Weights of a small transformer language model.
Architecture: LayerNorm before each block, rotary positions, no biases in attention or MLP, untied embeddings, attention and MLP in parallel.
Training: 192M tokens, 5854 steps.
Each number is 128 + 32 x the weight over its row's rms, rounded and kept within 0 to 255. Layers, rows and columns count from 0. Numbers have three digits each. The size before them is the row's rms in percent of the matrix's.

# layer 11 MLP down (transposed), 512x128, rms 0.247, rows 345-370, columns 0-127
110:149088134106121192139130055135064144063185120182120119139136139087095103133142182119108114141139081138073160114097143156111146149139163152110159157064133181166136145140107054107162107111158170118135159119121144141145158123121180168087096173118140173128133149133120094145145133160115183149144060184100114142151099130118085112170160104186151151200122167106100086160118073169070128142089
101:208138140158126134119136211190099101187112152178163118115102088122135152128119162143147143099089111103152100134148180195111094163089113093103201115096118131140104157090125159147187182161136095121066189089157138109065117130143141138109124142186144134149098103106148190132060126097058070135132130110091113139137144163151128107172156105115144124133134135189116178135136172116108127164102
096:068134147074151096155159157140133118067107069139130079133099205142113194108095121170150140127098071143135120118111093138078125131131191119133083081059180064096127105086127151100136075134123066174138100145101087137085170133141145124147155066109110121089120169164174091131111159134130138075147138143095113123084131050092147165158081093107103129152114122141126113121166166138109072120144
106:098188112158176153169117112153158131173114108136138114186124105134168159157143087127211229157126149137108146154158177122099191154138148110108050062144121154139112126150137140166131103182195162105107130113149139137089136113104111124156196082118115133142171156164109119146193127186174154113135184096108144137173128154100081097126153094128137145110148118157144143149117082149131064113179
104:099162167067158093066158150072102159105176067109122154106126114151132116136088168146138098188154155131077100126124096115153135139135155123111109129067124122108141082218110179091095156134092146143095115101072170162094094197105190159142171082105131137128127146174122093175163127076136133174182154126152115107119148101097157160114097142130154200136103141146122121136112118119066094078093
092:116100135088143159135147204125181178154142159142095141069160168121149101116150129108198091129109155098146128086154200163182132115115110189068170144124123152136169141151136126087155101096149104124165098144205147142186163083142115103175165116142142092133089121124085168098139121071149086126178159180155070126147115111083106169112105109154116102171175106115090112174115072126106100149146
099:112104106107086118144159039179161164145133147147109124144139196174164124168119073071139088102194136116114127151144086115185133046100113103118161081110050164139111122121104102078102152111094169191137145132114130142089096146156162118101085095119091133100174118180162169160123178131118131130135133144079121116089158156140104120088066132097106098163107111112093094141079103160113170157161
096:118139110142128129087149149153170110118086145169208087112093090140116119137124152130119133191097130150127118088125137120088176117125076180061113117083151167091076152099098143126131143178139132133102177160148119133161134089134151085116104174239097082187086100125062109146103165138107111107089115109123126123138087107104155070133129121117065115124164127093089107154142182099120124046179
103:101095140137125116104179071179205174149144155142104105113120125190164131133097186094140081170098178146157087064176108124105128111093119140159137075092142104131112118152107153133150089145109103168129125167164137135093075104135160146163096122173101107115137185134157100152138199171093187157091153112205118109184142122130142119137100116134140085118185091177082131107177191122112123130163
094:184107141087117139138154154061133098164119144107145192116170163122127057131135145058061154150136144119145121065122139179148141122136087120120148109187113147171121128198216129172122145164116106135125170214186116100133101145093136145152165109080114169101128120169145113118171085112164126106122103186183156141143145117116109124130123159098079183096179144160148143079160124092155122146123
093:146129191106072140162084143166123122167071138120123137154158089093131079105174177165080062106157191140104153103166151132156132140119092135183155118157151089117133109106133154134135171151152095066096110168161154132151151196165173193105148119107159131162142154140157130150142136120093084088126096137100140116102089130115190147103086132087141091164164128102075037152087157140064121115139
105:115162094099139159112108123173127144052105126146138102170148149104102140123178146137140148139128098192035100092147140133164111160174118147137189111149137156197120156132141119127131115132128176133165137114159099127099072123161158166045109070213162128195140194172128138065077180126143095151092167146120088200115141116077137135131139119119141072097106111134127138109134103143115127137164
100:170166137121121115146127194137190089096100104079176142072147146132129113142105027132136148154112147143089121107166088124155148074111127210121155125086172149094116096110131165201187130134078078148078119070146133133126102163115090145141092137144115145121094106116085124101129135169199099118106081116136140081124125123142096164184144095140057171163110105190136176131132138108146135155134
102:145148146126108182100192110111157173103126108117164092155174170214123168096131115141155114171119093156132082111169140162109188142159124143082106070104143135132124126105144107115147073100100103144063090113124140140124086114150095182031170141109109102168135141136188140098183095123109134097129083166112164158138138066166150102188095134089123066129149118149164123142147154126170170132185
096:157148093089107134141094137130146150093124135119140161133090092159168098155159080073130105163071182167153129117087101166191106129128141161104120156106103137113162105132147127140074068087064098083069195102164137083145133073174096099093104125106126141127118080146166157124169149123142133106183139143091138153087162115046127096084123139078131136138154148144099106086162186093077140184091
112:123130124111119172130095128217158162163099132146133124085108122113155121113168161120167150111160144142127111150041121136125123147120085130076139110068120144124035122080169128152072142158166094128163168143163126104095214131106128081133138128065140114136160148106168106202114175124050122168165118121096114167107112139096150120150188169159165113159175151133134154187112112131116132142072
105:138055110128111110157118120107070144075124135147147103164107126081106136145139137082141128164095149188106130112127084129191159186113138131105151071100126086141154129118088120167140140137109090117124108122149133094110072160135155162136093128102098140122154147095172062127061131076145109127223149098125117114140114175078127165116031091063134157074109139175116121138135101124218104103124
101:163094100029112117141157085081139194129122076083096153131101098107104096115131133109105114140116159109123094136078190122172151122109068110094155103149109111096184106141201147132179170124127136133198153146095152093154110139100156137106101102199111081121100138149123134088103145120119107150094104161175084125111090119160200123150198161133114058156083136104107146151104099137159176118125
104:133086139126122143162124157118131151143123103107174093120130148196138135128174179137113118117178147114101121115191157143175202106120163152117090074097134097127101134062131132124114124063131122108074129150149102057109129149123136170146182116182157163115138095145069080117137193098098165150134179153064135160148140116145168103105191119066098110097198152114167080101107161165112129113188
100:115148120079110089125126075135160188129189133155084098146174163123149151118130092147155091176091078149136161138090188141098145149098084125080128107106136119084099132150125170107167084129138146152135082144123078161185107099141175126154170059089078170140169144133138095128094135130134132129163160142113125150107090132115123169165088085105116171177125159098151119175204114157091165190210
107:113064183140066131165133179069124191150101064128136160119138115182133137131144120164147102102134095157135121130105187101123086174153179165106170140139124125138154123140117149116182122145102158130120136153157145170137170106068195111106125105159146054116172101135105170099189151149103096183154150126120163160185103120106218170105134127122095135106091152069136148172143167083150158136123
104:195121079126121145131121128144152138116151114158142129101148119155126135134155119207121131137115070219163157028108150152127168116116098102118135120141103133143083116128148152094134129023061171112141172114113129133145103097128139083156192144102102141146133139108135103147095108079052155098073171123070112211169138143107140150137155138077116157139140133131165170161171130127074142137157
109:123178160077086129161082151096065132162112097162105171105120161126121186139137132172145137087153150123117058110186174114129205151147117181108146115091168145099114159135144149142151084108100153056130101117202130103123127137136119193181139126199142128142140156159103108122113162072107172132145124147205068127159081115109159154153139092135164106128066136138119089121145085131104167170136
094:165134105130145086172086115122157138197179184133099089130098184100145123177151122092199126057141133156099165112149131106156073132106056155140110164146132127123101088080182127137141093151108191141146149080069149149090168145124114126134132118160115142125077123166101085141122185107132173166160125156092189120082128121157129157135091112117134080140043046124110095148154138133118146124148
092:156140111186161148097158132148183163123092121175159182139131105168132129160131100169145098141087138080113094163092130125127064156178090123100099124112079194131121117077110159124138063179087117053064155143149186148117123139089091137127059182087115133111150142118171167157142103135076129151139147171161135177075134124083085125120088162145049102101090151116156120141095150134131118139135
103:101161133101083088132118095112126149147125111174144106142080064148085135144104082154164123081116083069050130059146169101155144133114129152160117124127150113148131132116126135097061165159117102076154153121140081099129137118085140092135147179169142157118116132107080125121184163183175148160130104109093163135120100082054080167118108160157163073174172062161158079118150141102102138070124
# layer 11 MLP up, 512x128, rms 0.25, rows 346-370, columns 0-127
106:126100192095135131080118168119119127129123127074163189157181180151104110153126113075148112182198138070084140153091124170125141032129140185159169087098125115089141117149127145125098094120180120081167083077069142142117156165161128142159133131156139079105189112155125136104107063117115156130167151158143130153144131081169142095104080096154085129142119136149148141183108189152148105132152
088:104080144138068098092137143121115099099114108153139066101066069088146137151153190149103101051204131126140132097073139185083125133106151147135160127148149120146132107179062129156158146127085093115156168142088116030133117085173144194173115099114113203122109171098151090166193149140157140126155129147112136134112097139146132130144138143116112149145146104093151095104151141165093101174159
106:137137166084150154107066101150160093111132117159094101104128095095149085089123158152124151085106192098146159164130113119106104124094117136136137134181125173154113127129124104179101062105146129088103117099176120112162132111166085105165101155126111124245146101096144178108132106141070101100125143156137207167162118149189082092139145093058176139104107093111092095111169183091172119120137
107:165160154120158154081146125145118164153094093151118137150098149168102128120119135097141112153133116084123165127156140143053135118120195100145119122095137059112065099078168155173161134146105141150192088158100126100127079142155171169026157192098140147069102127150124106096097165111093186142121127114135152147191069132105141141151150177191114147130153103094081107124176137098118150073150
102:070118168120073124166108107153089104105104141118158097123098122154088158184081068124109128144067120143125142109133096093079163117081134145165092142146165128083113107112112141155131154148151125163090128114098081144086138174200171184175138126141110163147138163187205125127143130164123196121138065084130146115088138168155138102213101154134107150057101125130149117091117113113111183074121
094:105115058119102111090182157119163180158088091144094109159195130073071123152110129181140109114156151138083174134137118169120158079082158149110130119135103119092147189210087170138150169090132131186144111101089156145140146053126083093143141061116132094142127159095145126155150133104077108100071145132113141096083104138085115118128175114139140144076145101157114173110109181114100128179092
097:128106142147118117071082122116073120121146161148161075086141120093157135145157199137164139126222169146125137116154106127128157141149083089096113109090122066174159176112091048115150195118106124152115081142100151108199123136176109161198128127137090100085095179135127125099168105134102123134156130070094144140141139139125131146162118167165168058119076123126155141120162052153127149159108
094:139167139127140136123129090161151122162085203118111128106158101145142146131070184084170130096118082125183168171110136133191103174103121131090120138102146126171070174127144113147116122100157170125147144080106083137065182138161152101085076096111162105167107117143120168186181125135079092058117109124099106129122064117132132111149086164175123150152115092142200160165120089097121154072167
089:112153120101136138126130141161067118163113105138096136112108153153068152086095120122081158186104109151116171154103123116102073104141142117087120178141180080151126091141076105156187143175166116068163125194087097122059133180074094153173137094161111124137149189103133142115081168109166108152104133076111153132057097183170104187094156155070117124168116135145150114099097149096105147134122
099:174155150099183168134142097092095194179143108125147141108139083102123091066126104159146133146139141102054157123146116145114119193068156073156144133135135113090035146180108125101104161143117154171209152165107151178123130109157149089108125174086107105076138137165177104110086168103091135120117149133147135083150132102139138162085113113103103076130140119133112157166162185152089070093098
102:149125153146139149129093035099111089100139116144092167129116087136130095073125180142055168159164127173112115118159111081138110065114145129121087136085143151152132095123110097124090106107144103147156152142160074126128115120164093128132132105074157120156079111139143156083117111196145155184100147096164088134095167162174145088142154097110064173120130128143135108201052081169080114161184
102:168095132155087178112163098123124145134176144136055100132126125097163090131143121092154111088137176087065103166183127140106062147181162152145168139149184155081104108157128153154076140072158146123171149093141134139132114148111166136143102157077176120094095112083163105133210146171075130181162139137076144166107115130106131129170074148108151076082106083146161113157134148114112156121066
113:159072140152143123160092127097112109098180144107179138136152089123133103157132158173062108142151157077144124151144105098178166106143145064163161149125100122100099148067080149138091214153124145149141148104124093112145137128158074126131037178118118122031087075151090119123072106117120151169145158104141121119147086172132129155143055073092079068151108128106120108136124130131153141141122
094:133137110135093158146110105170153163155165113058140137106174076157099145136145155112124093112122161141136150107108184126128066122133113124153185153147133084083123141085144094147065106130140128121183145088056165097143106113152086095150135137137067113194112112132079106130119179097144153031145068092131105109157150093146114133118174185121113146119129163104131126122136176233131168091174
110:149133114112069173089130137205116124080107100100101191156088161122138137141079139111134080166172160108087143120189088085131200016178143125141164124148087123155112110146131133180094143106142146109136080150118114095129139137118115142142122099131152084137121128158104159138122085194080095142158105117188133077068164202106129098124125122128181133080089135124196127124139133138120106110097
102:129137148142112146130113143117109135131129110106176101047102103149162117107129156109127129102120038173052107163115121190122170127159105158161125107109166154140166120148113119172119101127078152072069130129123179161145167072118097181098147123091078084128204142125076143170097158114171119090055134159189109135134138137150196108124165096112159131189060157136132116138147180135136117116132
102:143119146119140097149063134157136098087151153126156130216179153186095172100156112160076157086140109139077147083154068152080123042130092145153093171146107118163123116134116168164103108119199132111115146096082108144131177110159124135161162165121102079143079083056147073099099106134149083114088125092131181120155140135125088101112140130101144196097112165169122117160131097150134144156107
108:151148132162121160147091157106101140169152115079120163088160133078098133120148107128092121129126121156070138149077136116103166097148143168134108123150138125138129132113122112099095100065187099149106177148119071160155184115074175127138140128188146042147140078134043110110180182151119097191104057137112111099067142194133156133124154204123113109092142099093162134137120117095118083092116
092:085121102082138061090130173128120127115143091178143087079097120141144130191203071133128176129172109117125167139110116131125181141128170117149187124166106128183103084129143109140125119109129108152125067084148139129100140088113201125140092121134184110115167121085112111120100092222138093182089149116185131121123165144089109161136116069146203129119135080167141103093116091163131140077145
095:147098137068090152133155096134150107230122095037119149100089142163098156162083126119161092149208150135117150084154170102074128148114105071199120166117111120141116104149080117102084136113110120133142090142169162123118057126095117139189116143149087110139174113092132116153179132175124160162100152112081110136091100139159122115119158133127133173111122129089138073132137175141169145061091
105:090166094141066209154076120152205148151087146128136109137148197095083127141100163101125124107150112144169122128090119130072188132136146125118108162108114166080067101070133087078118128161134159122125132188134097138065147126148040117139143108158099190094132151188096096173094102097080158135162170073146097139104130105145113117163186105150106118109110120174154131131125140110127138130094
101:158147125094151156190082112159107151154123070191091114136100111130127153166112129082158156140172133131141079179173125136130155089139133122113161111149074142120107145174121044099132142110129150138134154164189130134071150137134112158157110103089186098127132163137080102144080153140118141135157141090188036176149111119175075067149120090139157195126063141172145066128136102126119126122080
087:131082097172153142081157110129076172146180145086096159148127140127159138194139139144124154101106203160112139107117116142217083127114113123151028109115156113108101097116124093156130148074057177237139144056129174121089128124094161113096144134124153096115103115126124098103120144188137143073127127126130098119114150145145116078159090113096135142151137125147191119176136144073123149138134
090:096162195129167023131098188133148158083134083126123157175129112111135054140168186140115126120116129135178181129157142134089100178077100128145084171182120157140103131130121191131159112113129105091185131176129108152117147135137158182085080139121135142175139103102141139136091152155057143052138127152089117102107114093136118153133143205125158144125159118075084096115126090131148101118102
099:115139161102136159120134205089140144130135106121118146110133071120095075101143114176103179059155113148140085157125094128167080053063105106111125176138106175155140131128129129144093149130149158100165156170089106095182139199134152152148123173113133177055071134148127127119168136101109151165142151190129144075145111163193168104171145118141148104101190081125140167078105149105086122108101